From a checkpoint of a small transformer trained on Wikipedia.
Size: 13 layers, width 384, 6 heads of 64 (2 for keys and values), vocabulary 32000.
Architecture: RMSNorm before each block, learned positions, no biases in attention or MLP.
Training: a variant of Muon for these matrices, 15403 steps.
Each number is 128 + 24 x the weight over its row's rms, rounded and kept within 0 to 255. Layers, rows and columns count from 0. The size above them is the row's rms in percent of the matrix's.

# layer 8 attention query, 384x384, rms 0.125, rows 255,319,382-383, columns 0-47
size [109  93 109 105]
[[ 73 123 126 103 145 133  99 133 134 124 104 108 142 113 126 153 124 159 116 135 144 107 107  84  89 105 101 115 102 115 137  89  98 111 186 142 107 152  76 112 127  56 123 117 117 143  94 131]
 [121 151 139  95 107 122 108 112 124 151 145  81 130  98 169 151 108 163 118 161 105 149 109 105  96 107 104 155 171 102 157 139  98 162 121 123  94 147 155 126 150  93 161 127 154 166 116 160]
 [138  97 159 126 129 125 111 147 131 127 125 150 126 116 107 167 115 154 130 121 111 117 125 110 159 134  86 162 107 130 123 135 123 136 132 150 124  98 133 131 118 147 125  98 146 130  89 130]
 [108 155 135 125 104 118 114 140 148 113 110 101 123 117 159 108 136 107 102  99 124 125 117  87 135 140 121 110  85 111 141  92  94 132 162 154 102 107 134 114 105  93 118 141 103 100 117 124]]
# layer 8 attention key, 128x384, rms 0.117, rows 126-127, columns 0-47
size [ 93  93]
[[103  91 144 133 108 137 133 138 120 105 159 146 100 114 118 130  85 141 175 142 166 135 112 129 123 125 157 120 131 141 149 132 182 128 109 142 126 160 112  83  91 140  98  76 143 122  82 134]
 [ 95 117 170 116 103 138 117 107 104 137 123 143 109  95  95 166  98 130 156 127 159 134  93  98 146 122 132 140 151 163 167 117 106 140 124 110 147 127 117 121 144  52 159 151  89 165 129 138]]
# layer 8 attention value, 128x384, rms 0.148, rows 64-96, columns 0-47
size [109 108 107 108 104 108 101 103 102 107 107 107 108 114 112 112 106 103  96 107 105 107 106 109 109 110 108 102 107 104 107 108 106]
[[130  99 120  77 130 128 143 102 127 122 132 112 128 102 143 162 161 120 143 135 158 110 161 133  92 152 137 142  67 124  99 155  90 143 101 142  86 110 125 103  97 127  87 113 145 131  96 121]
 [106 153 157 135 122  80 109  78 145 137 146 166 108 104 177 136 137 118 111 136 142 121 146 149 124 138 151 120 163  99 131 149 109 186 141 132 128 153 155 134 171 144 206 184 114 117 150 157]
 [141 129 164 109 140 123 106 113 129 142 120 116 157 156 140 132  93 147 130 142  81 157 104  93 132 148 131 139 147 150 126 141 106 140 111 132 163 105 135 131 170  91 143 113  80 138 198  99]
 [130 132 112 146 123  97 151 135 139 124 107 111 179 136 110 156 154 115 130 130  85  85 117 154 108 139  88 102 148 116 155 131 119 158 102 101 132 122  99 144 159 117 156  83  99 101 105  64]
 [115 137 164 120 133 128 152 131 150  78 169 153 120 128 102  79 110 106 155 110 115 140 117 145 124  78 129 132 137 117 127 126 151 139 149 171 162 114 168 128 154 158 101 119 106  89 138 124]
 [161 164 145  83 102 123 127 155 101 137 173 111  91  91 128 115 168 131 129 115 111 140 136 111 117  80  94 123 115 129 170 123 107 139 128 131 128 125 138 150 130 110 142 121 102 174 155 108]
 [152 124 127 117 113 123 104 132 121  87 153 147 159 115 119 132  89 123  99 165 122 160 113  79 105 137 130 139 132 134 153 100 142  89 140 101 110 132 167 123 128 102 124 148 129 122 148 136]
 [128 126  97 115 147 133 133 158 133 131 161 101 102  79 151 109 149 134 131 155 138 116 147 154  84 116 140 107 131 113 143 172 116 142 120 164 168  99 149 109 131 130 133 109 139 138 140 103]
 [173 153 112 139 167 112 122 118 137 140 132 134  91 145 125 177 156 105 213 119 138 122 106 124 110  98 112 137  70 163 124 143 138 130 132  92 161 148 132 118 105 111 111 149 113 189 146 152]
 [147 138 106  84  93 128  96 129  97 100 113 101 102 127 109 140 104 113 120 110 145 126 129 166 134 132  70  85  70  84 104 106 134 126 147 117 134 127 158 122 137  72 106 113  80 113 158 157]
 [149 113 168 124  89 129 139 119 164 195 156 133 137 126 139 105 109 120 124  75 112 127 146 172 118 142 125 120 134 147  97 107 144 158 108 107 119 127 103 161 125 131 129 174 178  70  89 117]
 [ 87 141  95  93 110 111 125 101 162 125 134  74 149 121 150 154 137 110 119 123 126 145  73 124  91 135 107 136 159  89 127 103 131 159 140 133 123 143  94 122 158 132 125 136  86 139 103  80]
 [137 104 163 107 122 142 114 133 107 123 107 185 149 129 133 107 126  69 135 148 136 118 107 103 138 123 117 152 140 140  54 191 124 121 146 167  89 154 193 127 101 114 149 156 127 132  76 127]
 [104 155  87 121 124 130 133 114 147  82 108 154 129 156 123 115 127 100  84 128 124 135 157 104 139 136 111 114 138 120 128 111 133 120 142 138 128 127 114 154 111 135 109 138  99 110 163 207]
 [148 115 115 139  89 176 108 152 129 134 135 129  68 102 135 135 131 176 146 169 153 182 150 139 103 144  88 131 132  71 137 125  98  92 158 122 128 111 144 143 103 132 154 121 165 108 102 148]
 [159 100 147 104 149 112  85 123 115 184 130  80 164 140 137 141 125 125 132 147 126 109 108 161 126 149 105 126 132  92 154 104  84 147 168 115 158  69  94 111 111 148 150 126 146 175 115 125]
 [111 127 167 159 146 131  86 135 142 137 167 119 150 139 106 129 138 141 110 164 124 126 136 108  79 118 130 178 130 119 103  87 102 125 198 159  91 116 105 110 122 116 135 129  88 115 132 116]
 [ 84 146  98 147 129 124 102 118 121 122 129 160  90 150 115  77 105 144 114 126 144 152 149  78 122 165 121 105 150 184  81 116 136 123 135 168 146 146 126 150  96 128 115 131 187 139 143 139]
 [133 142 125 147 143 119  93 111 106 153 121 102 128 148 116 140  88 100 149  93 140 147 163 123  93 106 124 136  67 127 156  87 133 114 158 133 121  83 102 201 132 112 125 105 110 113 106  79]
 [126 147 184 105  99 139 142  96  91 128 167 195  96 109 137  93 128 130 162 158 109 152 130 107 147 106 139 120 116  97 132  85 135 108 122 130 145 153 104 113 110 114 128 161 117 136 167 148]
 [150 106 111 172 122 156 100 137 105  69 105 163  91 140 111 145 153 141 123 130 131 143 137 134 126  91  97 133 150  87 103 138 136 163  60 108  61 130 116 153  73 124 120 143 146 144 110 138]
 [142 111 119 140 154 145 108 126 124 155 144 105 139 154 100 146 137 136 104 136 133 155 141 125 161 158 100 123 135 139 110 127  78  84 142 173 120 127 113 160 127 125 144 137 166 150 120 129]
 [111 127 157 106 141  93 158 171 110  96 135  95 118 111 168 130 120  89 138 110 155 122  69 138 121  96 110 138 153 104 160  77 130 119 135 135 122 133 133 150 172 139 139 118 149 105 107  89]
 [111 112 125 111 133 131 169 143 186 185 106 113 129 109 140 128  77 130 103 103  97  98 137 159 113 128 176 142 145 149 131 146 140 184 121 107 162 144  75 122 125 146 145  90 159 126 115 160]
 [116 141 127 137 157 138 146 110 156 118  91 164 124 109  91 128 103 123 144 105 150 112  80 145 136 111 100 165 141 117 141  87 111 122 122  87 106 128 154 146 134 112 176 150 109 137 148 156]
 [135 138  95  99  73 134  95 135 125  98 125 101  94 117 164 125 113  87 120 134 159 148 136 113 131 103 142  77 119 101 113 106 145 206 104 138 114 169 114 126 127 112 156 154  90 141 149 129]
 [ 80 141 146 147 162 118 135 160 144 145 125 120 112 151 129 114 155  92 147 153 156 135 163 153 166  85 180 124 157 104 108 136 130 120 177 127 113  92 117 118 169 120 148 132 107 162 100 157]
 [124 100 131 155 110  86 139 133  91 111 150 130 108  97 169 117 115 146 124 161 130 130 131 137 140 130 132 147  93 149 119  94 126 145 135 147 110 160 150  83 160  94 109  80 112  92  96 144]
 [126  84 130  75 133 107 160 126 105 145 147 173 107 141 150 115 127 119 133 127 191 146  96 127 132 131 131  89 136 130 119 107 172 143 144  90 120 106 137 118 123 154 148 154 100 122 111 199]
 [135 121 107 121 134 105 130 127 177 118 139  83 107  89 135 141 139 136 131 157 127 130 143 126 158 152 132 115 137 129 126  64 127 151 135 158 124 161 136 136 120  90 138 112 110 144  82 138]
 [162  95 121 137 139 107 124 121 139 169 136 101  92 177  99  98 160 128  92 179 102 107 110 133 121 124 128 163 165 138 152 100 133 143 167 133 110 172 156 107  99 156 113 156 142 109 125 117]
 [145 133 107 165 146 146 130 124 157 102 185  73 107 139 163 100 151 181 157  89 133 143 160 122 115 119 178 120 159 132 111 130 136 125 157 134  90 110  65 130 148 117 118 138 111 137 142 166]
 [122  96 143 102 140 144 105 117 123 137 148 157 113 113 127 109 149  92 140  88 118 112 114 106 115 175 121 143 168 102 111 141  47 116 162 117 157 160  80 130 156  99 140 140 110  97 146 132]]
# layer 8 attention output (transposed), 384x384, rms 0.121, rows 192-224,256-288,320-352, columns 0-47
size [ 97 107 108 107  99 104 105 105 101 100 105 104 100 106  97 100 103 107 106 101  94 105 101 102 100 100  97 100  99 108  94 105  96 102 100  96 100  98 110  94 100  98 104 100  97 101 106 102 100 110 104  95 103 106 100 103 103  98 105  97 109  97  99 105  92 107 113 109 106 100 108 105 113  96 104 102 104 107 111 101 112 103  99  99 102 102 107 109 101 109 117 109 110  99 113 103 104 111 109]
[[152 101 178 148 111  78 117 135 160 115 148 127 108 137  79 123 139 140 155 139 153 145 122 106 123 150 166 134 112 133 101 156 165 132 120 123 125 155 181 138 147  76 117 130  90 102 112 105]
 [126 151 104 121 150 118 122 126 169 173 122 132 153 122 154 145 130  91 143 144 163 128 102 137 134 144 115 126 150 153 136  87 147  66  92 103 137 134 147 129 132 146 114 152 118 138 132 156]
 [114 155 126 122 151 160 114 117 116  97 119 146 127 146  98 133 106 115  98  80 126 135 128 135 131 141 121 135 139 117 132 126  83 113 111  92 158  93 101 164 113 139 110  38 113 125 123  97]
 [122 162 110 132 156 163 134 157 177 139 165 178 115 151 115 172 153 150 118 119 120  91 144 169 139 125 141 104 171 118 160 126 134 118 134 153  91 154 117 101 165 128  77 133 107 146 131 129]
 [152 127 142 132 116 147 110 197 115  89 116 136 140 100 125 145 109 111 160 129 152 134 113 138 144 135 146  71 151  85 142 116 116 139 108 155 123 165 125  84 120 186 134 147 144 181 150 132]
 [141 172 122  92 147 129 165 151 118 119 116 111 164 152 136 140  92 116  65 149 165 161 160 126 134 124  99 109  69  91 144 139 109 169 151 123 122 127 113 107 154 123 116 119 137 134 156 101]
 [ 83 110 174 119 144 145 164 113 160 123 116 121 113 161 124 168 141 134 131 133 147 150 136 149 117 147 124 129  64 121 115 131  91 126 120 136 119 132 134 195 154  66 123 103 146 115 131 130]
 [123 114 116  83 103 104 154  92 110 108 129  79 138 140 135  98 139 176 173  76 115 103 135 145 151 128 103 114 133 113  91 118 133 118 126  95 171  87 149 119 140 189 118 139 109 120 143 158]
 [108 140 152 115 136  98 103 177 145 141 129 163 108 148 159 118 133  92 107 135 129 131 160 107 134 123 119 128  77 127 108 148 139 142 138  91 160 143 130 141 135 144 120  97 141  94 113 151]
 [146 143 140 132 124 120 127 119 129 112 147 161 102 115 148  98 102 129 126 122 107 124 104 148 152 130 128 133  97 116 102 146 106 122 136 151 136 159 172 184 121 103 114 134  98 143 170 139]
 [129  80 106 156 136 110 114 138 145 154 146 163 115 134 142 109 142  88 187 110 140 107 120 104 133 110 137 125 114  95 110 103 139 119 116 165 158 139 113 139 108 142 128 124 121 140 140 173]
 [151  98 117 121 133  82 126 109 135 159 150  92 123 187 124 123 132 101 138 158 102 122 134 144 119 104 124 172 142 106 164 132  89 112 118 166 127 108 122 131 101 117 138 120 136 141 123 111]
 [157 101 150 105 131 111 111 146 138 143 104 124 110 144 115 131 142 124 120  97 155 125 175  90 117 104  93 126 109 163 137 119 159 109  88 153 110 132 172 160 160 119 140  96 114 112 145 168]
 [123 162 101 140  91  83 167 140 113  80  94 101 124 161 156 161 165 140 133 153 138 119 109 133 130 118 165  90 140 140 140 148 148 130 140 129 159 133 143 121 146 132 155 155 112 120 127 116]
 [156 177 147 137 123 109 134 152 121 120 104 117 150 149 118 115 150 150 157 148 135 141 149 135 167 100 170  95 130 139 189 142 113 141 114 159 126  85 129 146 151 112 111 115 142 119 134  94]
 [168 164 108 114 106  83 116  94 120 135 137 143 112 110 110 124 113 110 106 156 174 127 154 105 119 115 146 170 141 133 107 100 119 105 152 142 141 147 117 128 125 141 140 111 110 123 100 146]
 [ 92 150 128 139 164 141 144  97  81  76 113 142  79 139 101 157 129 152 149 176 110  98 104 108 150 189 102 178  89 107 136 131 129  96 155 158 133 132 128 122 135 144 117 128 141  92 137  94]
 [121 105 113 140  98 121 125 126 120 143 134 114 175 116 121  93 160 133 128 151  87 125 145 128  98 173  94 126 115 153 123 146 183 161 136 131 125 147 140 113 110 134 107 149 153 163 114 142]
 [121 116 138 151 127 148 147 105 118 145 133 107 108 129 110 128 131 144 131 127 115 182 129 173 141 103 122 149 107 177 148 138 125 129 187 117 103 178 138  92 131 113 137 134  61 128 111 107]
 [103 128 127  89 141 134 106 131 156 146 147 138  94 142 105 179 126  90 122 124  84 143 141 155 136 114 130 146 160 149  76 134 113 138 134 111 104 119  86 133 123 175 119 137 142  68 110 159]
 [116 120 104 126 121 157 150 146 154 140 143 118 121 119 164 134 130 120  81 118  82 136 196 165  98 133 105 102 133 131 118 140 108 129 157 166 134 119 120 142 136  98 135 113 170 112  90 146]
 [139 150 109 151 119 160 104 100  97 102 189 142 103 107 110 131 121 133 169 163 124 105  93 139 122 161 155 140 133 186 125 147 138 136 101 126 101 122 157 140 151 132  85 148 139 124 153 114]
 [174 140 140 123 135  84 143 114 101 138 143 128 157 144 154 111 134 151 125 132 120 119 118 134 138 113 124 152 138 155  96 127 121 145 128 145 141 148 155 142 143 115 180 121 107 100 136 118]
 [112 159 110 126 137 127 118 118 134 139 104 149 112 144 103 164 111 163 112  66 134 134  93 110 130 127 115 115  85 110 150 110 180 152 142 129 128 132 111  97 109 110 122 135  93 150 124 150]
 [ 89 113 135 140 156  84 149 124 155  99 144 113 141 101 142 102 117 116 100 150 160 110 141 111 131  78 133  80 152 154 115 184 126 143 117 118 151  83 113 110 156 155 119 123 115 125 173 154]
 [145 156 119 120 105 154 133 145  96 116 112  90 138 148 131 104 143 162 132 119 107 134 129 180 109 134 169 166 135 122 143 157 125 117 161 133  81 144 164 116 150 147 150 138 138 147 152 118]
 [135 130 138 163 135 149  96 120 146 158 122 121 124 111 133 169 127 158 121 134  87 122 135 145 128 164 135 147 163 180 128 124 130 164 129 112 131 140 118 103 116 157 170 131 124 155 120 135]
 [114 155 132 150  76 147 121  93 138 137 168 133 177 126 134 136 104  90 107 125 149 122 177 119 176 128 114 182 119 108  95  87 116 131  93  85 138 110 127 104 142 131 126 160 143 118 142 158]
 [153  78 144  76 147 153 151 111 119 132 113 138 102 138 155 135 130 110 131 150 110 131 106 104  99 121 125 152 118 174 204 142 112 107 117 127 121 156 121 128 156  78 125 139 154 124 125 103]
 [107 117 127 156 103 148 107 120 117 138 156 147 149  88 114 134 156  91 141 112 163  99 127 118 128 173 159 103 153 125 135 112 160 136 121  77 178 110 108 118  98 130 144 103 110 104 142 136]
 [138 150  93 115 149 143 117 159 151 128 151 154 154 134 156 134 162 165 125 114 118 129 140 160 134 187 152 168 135 106 139 100 125 127 156 183 107 124 130 128 116 158 183  96  94 115 148 138]
 [131  82 124 157 130 108 159 135 155 115 110 107 103 154 164 115 102 117 141 129 169 139 124 101 117 112 125  99 114 161 157 151  83 156 126 131 166 123  68 133 136 103 132 101 102  97 147 103]
 [134 137 113 170  87 117 126 161 177  86 128 168 105 115  93  90 196 149 129 134 142 144 168 134 120 180 125 116 162 126 109 110 132 135 141 123 127 126 157  83 123 114 136 125 157 113 135 207]
 [131 143 145 147 146 138 150 132 136 162 121 149 109 132 153 119 111 111 152 129 153 108 114 171 153 130 106 127 116 122  80  95 131 124 118 160 170 140 124 160 130 143 157 113 121  96 107 102]
 [124  86 160 112 163 114 128 111 123 131 127 125 128 177 114 104 134 176 119 117 167  95 129 130 135 139 120 176 129 111 152 129 147 127 123 113 117 111 106 142 105 139 136 140 115 129 150  91]
 [115 117 113 150 114 152 124 166 148 140  91 106  82  87 149 159 145 149 126  74 141 137  97  97 141 171 136 123 119 129 137 120 129  97 117 178 124 142 157 126 110 103 150 124 182 131 138 109]
 [169  93 176 146 149 137 127 126 137 135  78 138 144 138 141  90 125 113 127 110 139 132  96 133 100 117 164 114 187 144 109 138 142 105 133 162 130 151 149 135 140 109 145 139 128 141 128 108]
 [118 106 145 117 135  97 104 143 122 103 118 137 129 162 114 161 170 101 125  92 113 143 139  92 125 107 137 118 108 101 162 108 129 119  78 156 159 117 131 107 152 144 113 126 132  78 141 125]
 [137 142  99 124 113 119  89 130 159 102 102 142 175 132  57 133 146 114 127 129 152 154 144 190 156  77 140 134 134 125 109 133 115 143 151 139 122 140 162 155 147  89 168 148 117 132 150 140]
 [138 133 110 116 132 144 100  99 118 139 128 109 149 106 110 157 163 107 154 104 124 144 167 129 148 118 152 135 146 127 105 105 123 150 101  64 147 118 142 107 124 161 110  95 150 131 120  83]
 [175  84  91 145 151  70 104 139 110 122 124 116 106 124 133  68 113 129 149 128 117 104 152 131  95 121 193 140 125 138 121 124  89 162 115 131 159  53 110 141 137 163 123  79 136 125 134 146]
 [123 135  93 146 147 122  99 101  94 132 150 164 133 119  80  90 116 121 126 164 168 120 124  96 146 137 120 149 116 113 133 110 108 137 142  81 161 122 146 120  70 156  81 144 122 169  86 114]
 [166 167  91  96 134 120  57 141 129 105  96 130 118 120 146 122 116 178 129 135 147 103 113 165 121 128 138 104 141 168 176  90 140 126 133 120 116 138  99 131 138 105 143 106 114 171 125 136]
 [127 142 156 142 124 133 158 173 114 143 111  95  78 134  98 113 158 144 162 126 154 144  81 138  70 113  84 124 148 116 121 148 140 113 149 150 121 105 134 125 132 100  92 135  93 124 137  97]
 [122 116  79 152 127 139 164 122 140 115 135 156 100 142  64 100  95 113 193 136 163 118 109 142 112 143 118  80 162 158 136 169 119  93  95 128 154 152 128 140 112 134 106 130 110 142 139 121]
 [113 169 112 138  93 114 118 173 132 114 134 146 137 140 119 155 112 141 144 141 112 141 145 118 109 150 133  92 126 114 121 156 127 166 172  98 123 140 128 161 131 159 119 126 169 104 163 146]
 [153 125 100 140 105 166 132 118 157 151 134 166 135  99  84 118 113 169 166 144 118  93  70 140 129 161 123 123 144 163 125 136 135  87 146 178 118 113 133  85 128 120 115 120 112 122 143 114]
 [143 131 124 111 171 137  94  73 160 140 139 130 112 140 136 111 133 107  96  88 102 150 155 169 147 124 109 141 146 126 140 124 129 130 105  82 104 134  88 110  96 179 117 143 145 125  84 146]
 [ 80 140 133 157 133  94 115 116 130  83 109 116 127 150 131 123 126 133 129 117 174 168 134 129 116 125 126 188  99 171 128  71 122 163 153 149 120 135 104 139 133 136 108 131 127  91 135 143]
 [123 139 134 135 111  97 115 134 120 101 161 107 139 145 160 138  96 130 115  92 165  86 132 102 125 118 112 129 116  99 113 127 152  84 128  96 138  90 105 138 129 123 113 125 116 156 159 159]
 [133 119 104 128 112 114 111 110 170 107 144 146 125 148 107 113 135 148 141 132 153 159 155 165  82 177 147 109  73  96 128  88 142 129 122 122 148 139 150 122  94 108 120 120 104  99 112  78]
 [ 99 154 131 154 120 133 107 162 143 134 121 113 107 143 118 128  98  94  82 116 136 179 125 110  98 124 139  95 130 109 130 100  99 140 110  92 138 148 115 145  98 139 146 153 158 139 121  86]
 [129 137  73 166 115 107 137 168  98  92 137 124 156 114 123 148 170  96 126 111 121 168 144 142 131 129 134 150 114 173 144 105  94 130 143 147 137 120 135 138 135 104 151  91 118 153 121 132]
 [146  73 154 105 137 124  73 111 137 127 126 106  91 127 185 152 125 165 170  92 123 122 120 121 164 115 138 130 139 155 149  89 162  97 126 164 107 109 119 143 157  97 131  75 121 173 100 117]
 [124 105 130 108 111 102 148 146 134  93 123  84 135 104 125  75 114 118 103 133 153 112 104  97 110  78 140 121 130 124 154 106 133 182 139 139 146 116 161 100 162 126  88 127  73 146 133 128]
 [102 131 133 171 115 139 121 134 126 119 110 113 157 126  91 116 162 197 126 127 134 136 108 129 123 100 160 127 117 128 160 118 100 121 151 110 119 107 186 134 121 110  98 147 132 153 111 151]
 [115 172 115 130 117 160 145 131 158 136 126  94 173 113 124 131  95 121 115 165 163  95 127 110 129 100 122 129 111 170 138 106 134  90  90 163 112 119 115 107  88 134 130 142 123 137 118  82]
 [159 128 179 115 134 122 130 112 116 151  94 137  71 166 107 130 136  93 113 120 147 154  98 145  79 122 137 101 135  78 141 143  95 137 122 145 105 142 150 154 146 111 159 110  99 117 119 139]
 [149 153 116 182 153 119 139  90 133 156 115 172 163 134 118 145  86 134  85 120 152 110 150 144 113 133  95 124 152 102 114 163 164 111 113  68 123 170 149 136 109 127 158 158  88 151 132 150]
 [ 97 110 145 105 121 116 136 123 116 154 143 113  95 142 141 149 129  87 124 147 163 115 127 117 126 128 182 139 165  98 101 116  92 152 124 141 169 113  96 136  97 147 117 112 117  95 105 150]
 [141 133 131 125  90 110 134 121 123 104 107 104 153 122 141 127 135 127 130  84 101 105 126 116 165 119 119 145 125 113 118 143 138 169 146 143 138 141 118  95  97 154 134 149 123 136 140 112]
 [118 164 117 113 115 133 106 127 104 114 112  87 142 114 126 104 131 119 131 168 151 119 152 176 136 152 114 176 146 108 148 123 105 128 110 103 139 179 112 112  93 157 124 112 108 144 135 123]
 [117  99 148 104 189 113 124 135 146 139  82  76 157 114  90 143 141 121 122 143 147 166 122 160 138 116 156 134 107 102 132 155 122 141 120  93  90 167 177 152 121 127  81  97 138 105 131  57]
 [ 90 134 139 121 152 119 137  85 100 131 147 103 111  76 190  96  99  93 146 140 173  98  97 140 167 128 117 124 160 113 124 119 164 103 101 121  83 110  99 117 119 149 127 160 120 153 115 128]
 [122 137 151 108  96 149 124  85  96 122 147 130 171 108  87 126 102 140 104 133 119 126 155  57  52  93 125 145 176 150 111 107 119  83 126 120 133 125 121 169 130 160  89  90 142 125 115 101]
 [109  97  87  84 122  88 144 114 100 131 172 148 109 143 132 147 116  86 110  66 128 146 140 125 145  97 125  72 132 160  70 120 130 129 112 116 140 110 120 174 128  87 148 105 111 120 106 172]
 [ 94 109 125 118 121 135  82 178 106 180 122 141 138  84 154 131 115 125 119  77 130 108  90 131 125 163 111 163 143 124 120 150 136 128  96 153 129 147 125 108 127 145 136 106 147 116 162 111]
 [194 147 124 122 130 134 136 141 106 153 157 118 133 128 179 140 156 111 100  90 155 141 193 131 108 130 119  98 126 126 136 118 124 150 161 124 131 146 131 126 120 161 107  96 132 114 138 161]
 [140  97 162 131 134  98 120  87 144 160  99 164 104 171  84 103 127 135 101 136 148 125 148 145 147 129 108 142 120 141  76 129 126  62 157  94 142 162 158 146 134 139  91 130 133 122 152 155]
 [ 83 153 108 122 108 123 105 147 145 146 117 160  88 161  70 139 126 121 138 164 130 113 121 117 124 151 142 168  96 126 116 153 158 121 122 140 140 116  99  74 123 109 148 143 126 189 120 121]
 [143 162 131  96 139 116 117 144 141 181 116 121 128 126 115 151 110 130  94 133 123 128 113 102 129 220  95 143 168 110 107 132 119 118 156  83  82 138 144 114 142 138 147 109 146 125 121  85]
 [126 116 135 128 125 143 169 155  89 100 104 125 108 120 164 134 109 114 120 118 147 120  91  97 116 159 100 103 141 145 130 145 130 102 139  95 128 106 148 143  99  79 134 137 133 109 145 118]
 [140 122 117 139 149 118 159 125 128  91 128 140 157  85 144 106  97 164  70 136 126 152 130 141 103  89 178 179 140 106 156 129 148  72 156 124 138 126 106 127 122 148 155 111 151  89 126 120]
 [139 177 124  80 113 157 139 150 135  86 108 143 141 126 124 122 125 109 101 131 173  96 127  98 166 115 146 129 104  92 131 119 162 129 119 134 132 135  98 120 128  97  83 177 118 130 138 139]
 [144 133 143 104 111 161 105  88 144 193 127 120 141 104 151 114 112  68 136 112  87 117  89 112 130 117 132 167 127 121 150  86  93 161 111 126 148 131 108 120 155  90 123  82 106 100 108 112]
 [119 126 122 138 141 158 155 128 164 171 107 172 127 146 103 138 110 127 140 157  92  90 102 119 159 118 111 156 114 126 136 146 121 140 134 150 125 170 115  98 126 111 165 137 136 160 119  86]
 [179 134 107 126 142  75 114 101 141 110 136 127 171 136 124  97 165 134 131 130  90 126 147  94 181 105 154 181 138 130 130 104 134  94  60  96 132 132 131 108 134 123 132 120  88 117 124 131]
 [162  77 134 130 123 164 106 111  82 138 115 121  82 125 154 175  84 127 146 129 139 159 145 174 129 134 103 163 129 108 152 132 101 138 134 178 136 128 125 124 115 121 128 161  94 137 124 148]
 [157 163 112 121 149 127 128 106 139 121 129  88 143 136 148 157 100 162 148 131 186 124  92 182 158 127 116 173 152 124 143 109 165 115 118 131 146 129 167 128 162 185 153 118 125 117 160 105]
 [107 178 122 131 110 131 104 106 116 132 186 147 119 139 133 141 159 152 101 150 152 129 122 125 123 150 148  95 180 166 142 177 106 172 109 140 136 125 104 154 169 143 138 101 188 158 144 125]
 [139 174 141 115  90 159 128 143 177 168 132 106 117 114 116 142 109  95 160 121 150 141 136 136 186 170 155 103 128 133 122 117 129 127 113 194 153 138 141 136 156 158 149  96 128 118 132 130]
 [139 146  97 150 123 170 147 108 134 117 157 132 141 165 125 126  75 120 139 157 130 117 131 111 122 134 130 174 141 119 159 161 128 113 101 132 129 144 138 120 138  84 155 132 127 154 124 112]
 [155 173 125 149 124 117 152 115 136 141  97  95 115 164 152  85 149 125 128 109  89 118 101 115 114 134 152 122 113 131 124 115 121  90 127  98 109 137 158  97 130 142 151 132 115 112 120 135]
 [150  81 144 130 120 130 159 110 119 122 149 115 151 123 151 167 163 151 169 147 100 106 133 128 125 148  80 157 171 144 123 144 157 134 151 146  90 111 145 138 110 138 157 155 160 127 164 189]
 [ 97 140 129 110  81 166  48 142 107 128 147 125  96  77 112 123 139 111 134 158 131 148  68 118 150 154 121 138 115 143 155 133 132 158 140 126 147 148 151 124 161 128 135 104 126 167 171 164]
 [116  92 122 132 169 167 145 100 124 133 162  72 108 164 151 145  97 109 155 100  93 132 125  89 113 115 104 113 104 151 126 135 113 116 128 109 111 125 122  99 127 185 146 137 148 140 110 136]
 [157 144 129  99  79 163 147 156 137 139 155 131 140 142  96 122 167  96 103 132 121 145 162 132 133 156 133 110 112  96 150 141 136 156 132 118 136 105 127 137 119 158  75 130 145 121 147 119]
 [140 167 136 127 150 126 146 135 116 117 131 153 158 171 101 131 127 157 148 106 117 143 121 151 128 132 125 141  64 125 113 113 129 120 161 156 135 100 163 143 117 147 142 114 133  61 144 148]
 [133 160 114 137 137 108 138 142 169 138 150 149  86 155 151 132 110 126 121 156 152  77 136 142 151 115 142 100 110 120 133 180 121 105 102 107 147 153 136 142 161 123 127 156 123 142 206 131]
 [145 127  99 166 132  81 136 132  82 140  91 141 137 181 135 105 122  97 140 160 120 137 135 133 153  96 135 170 125  77 128 132 140 105 105 111 120 115  87 102 124  87  90  98 113 142 119 117]
 [142 133 130 143 146 116 132  92  78 108 143 141 155 179  74 134  97 130 130 170  98 131 165 102 158  95  96 160 114  83 139  94 140 139 139  93 154 111 115 132 117  98  97 122 131 134 139 152]
 [130 129 105 116 134 139 155 147 130 106 116 125 105 146 149 107 126 167 130 122 105 131 113 112 124 122 158 190 135 105 101 133  91  92  96 163  90 113  88 147 107 182 107 112 161 143 104 131]
 [128 150 125 128 144  93 105 101 116 138 114 142 137 136 114 133 134 158  83 107 114 136 110 114 132 163 124 142 166 135 153  89 116 101 114  61 142 135 124  92 149 140 118 108 147 129 126 143]
 [116 134  85 137  75 137 110 137 109 129 141 115 208 146 125 123 138 125 143 177 120 124 139 116 164 108 156 127 165 120 149 132 122  85 129 164 154  71 145 133 133 103 152 198 130 150 177 125]
 [144 166 171 128 150 127  93 124 123 102 145 159  80 120 175 154 130 119  94 132 180 129 114  90 123 102 164 149 159 124 190 116 143 119 113 156 106 114  77 122 145 126 153 136 129 118  99 149]
 [117 143 117 139 163 156 122 139  88 115 117 122 127 121 147 131 110  81 136  87 170 102 110 161 148 105 136  96 105 106 126 115 151 100 115 124 140 111  89 129 143 146 104 150 137 171 128 125]
 [155 126 144 137 120 145 129 142 133 140 125 128 121 101 144 166 106 167 175  98 111 150 148 107  77 123 115 142 103 117 140 114 126 125 139 157 135 170 131 170 160 140 114  95 139 102 157 130]
 [131  87 126 133 103 125 114 101 144 154 121 133 157 121 108 149 163 161 141 122 130 137  84 169 109  88 134 134 146 117 114  97 130 140 130 162 127 107 142 148 103 129  78 114 127 113 121 110]
 [169 127 114 150 131  77 145 169 144 126 104 120 121 144 114 162 143 153 143 126 135 115 141 145 119  74 135 145 155 137 137 139 125 104  99 154  99 136 141 141 130 174  86 123 146 162 165  94]]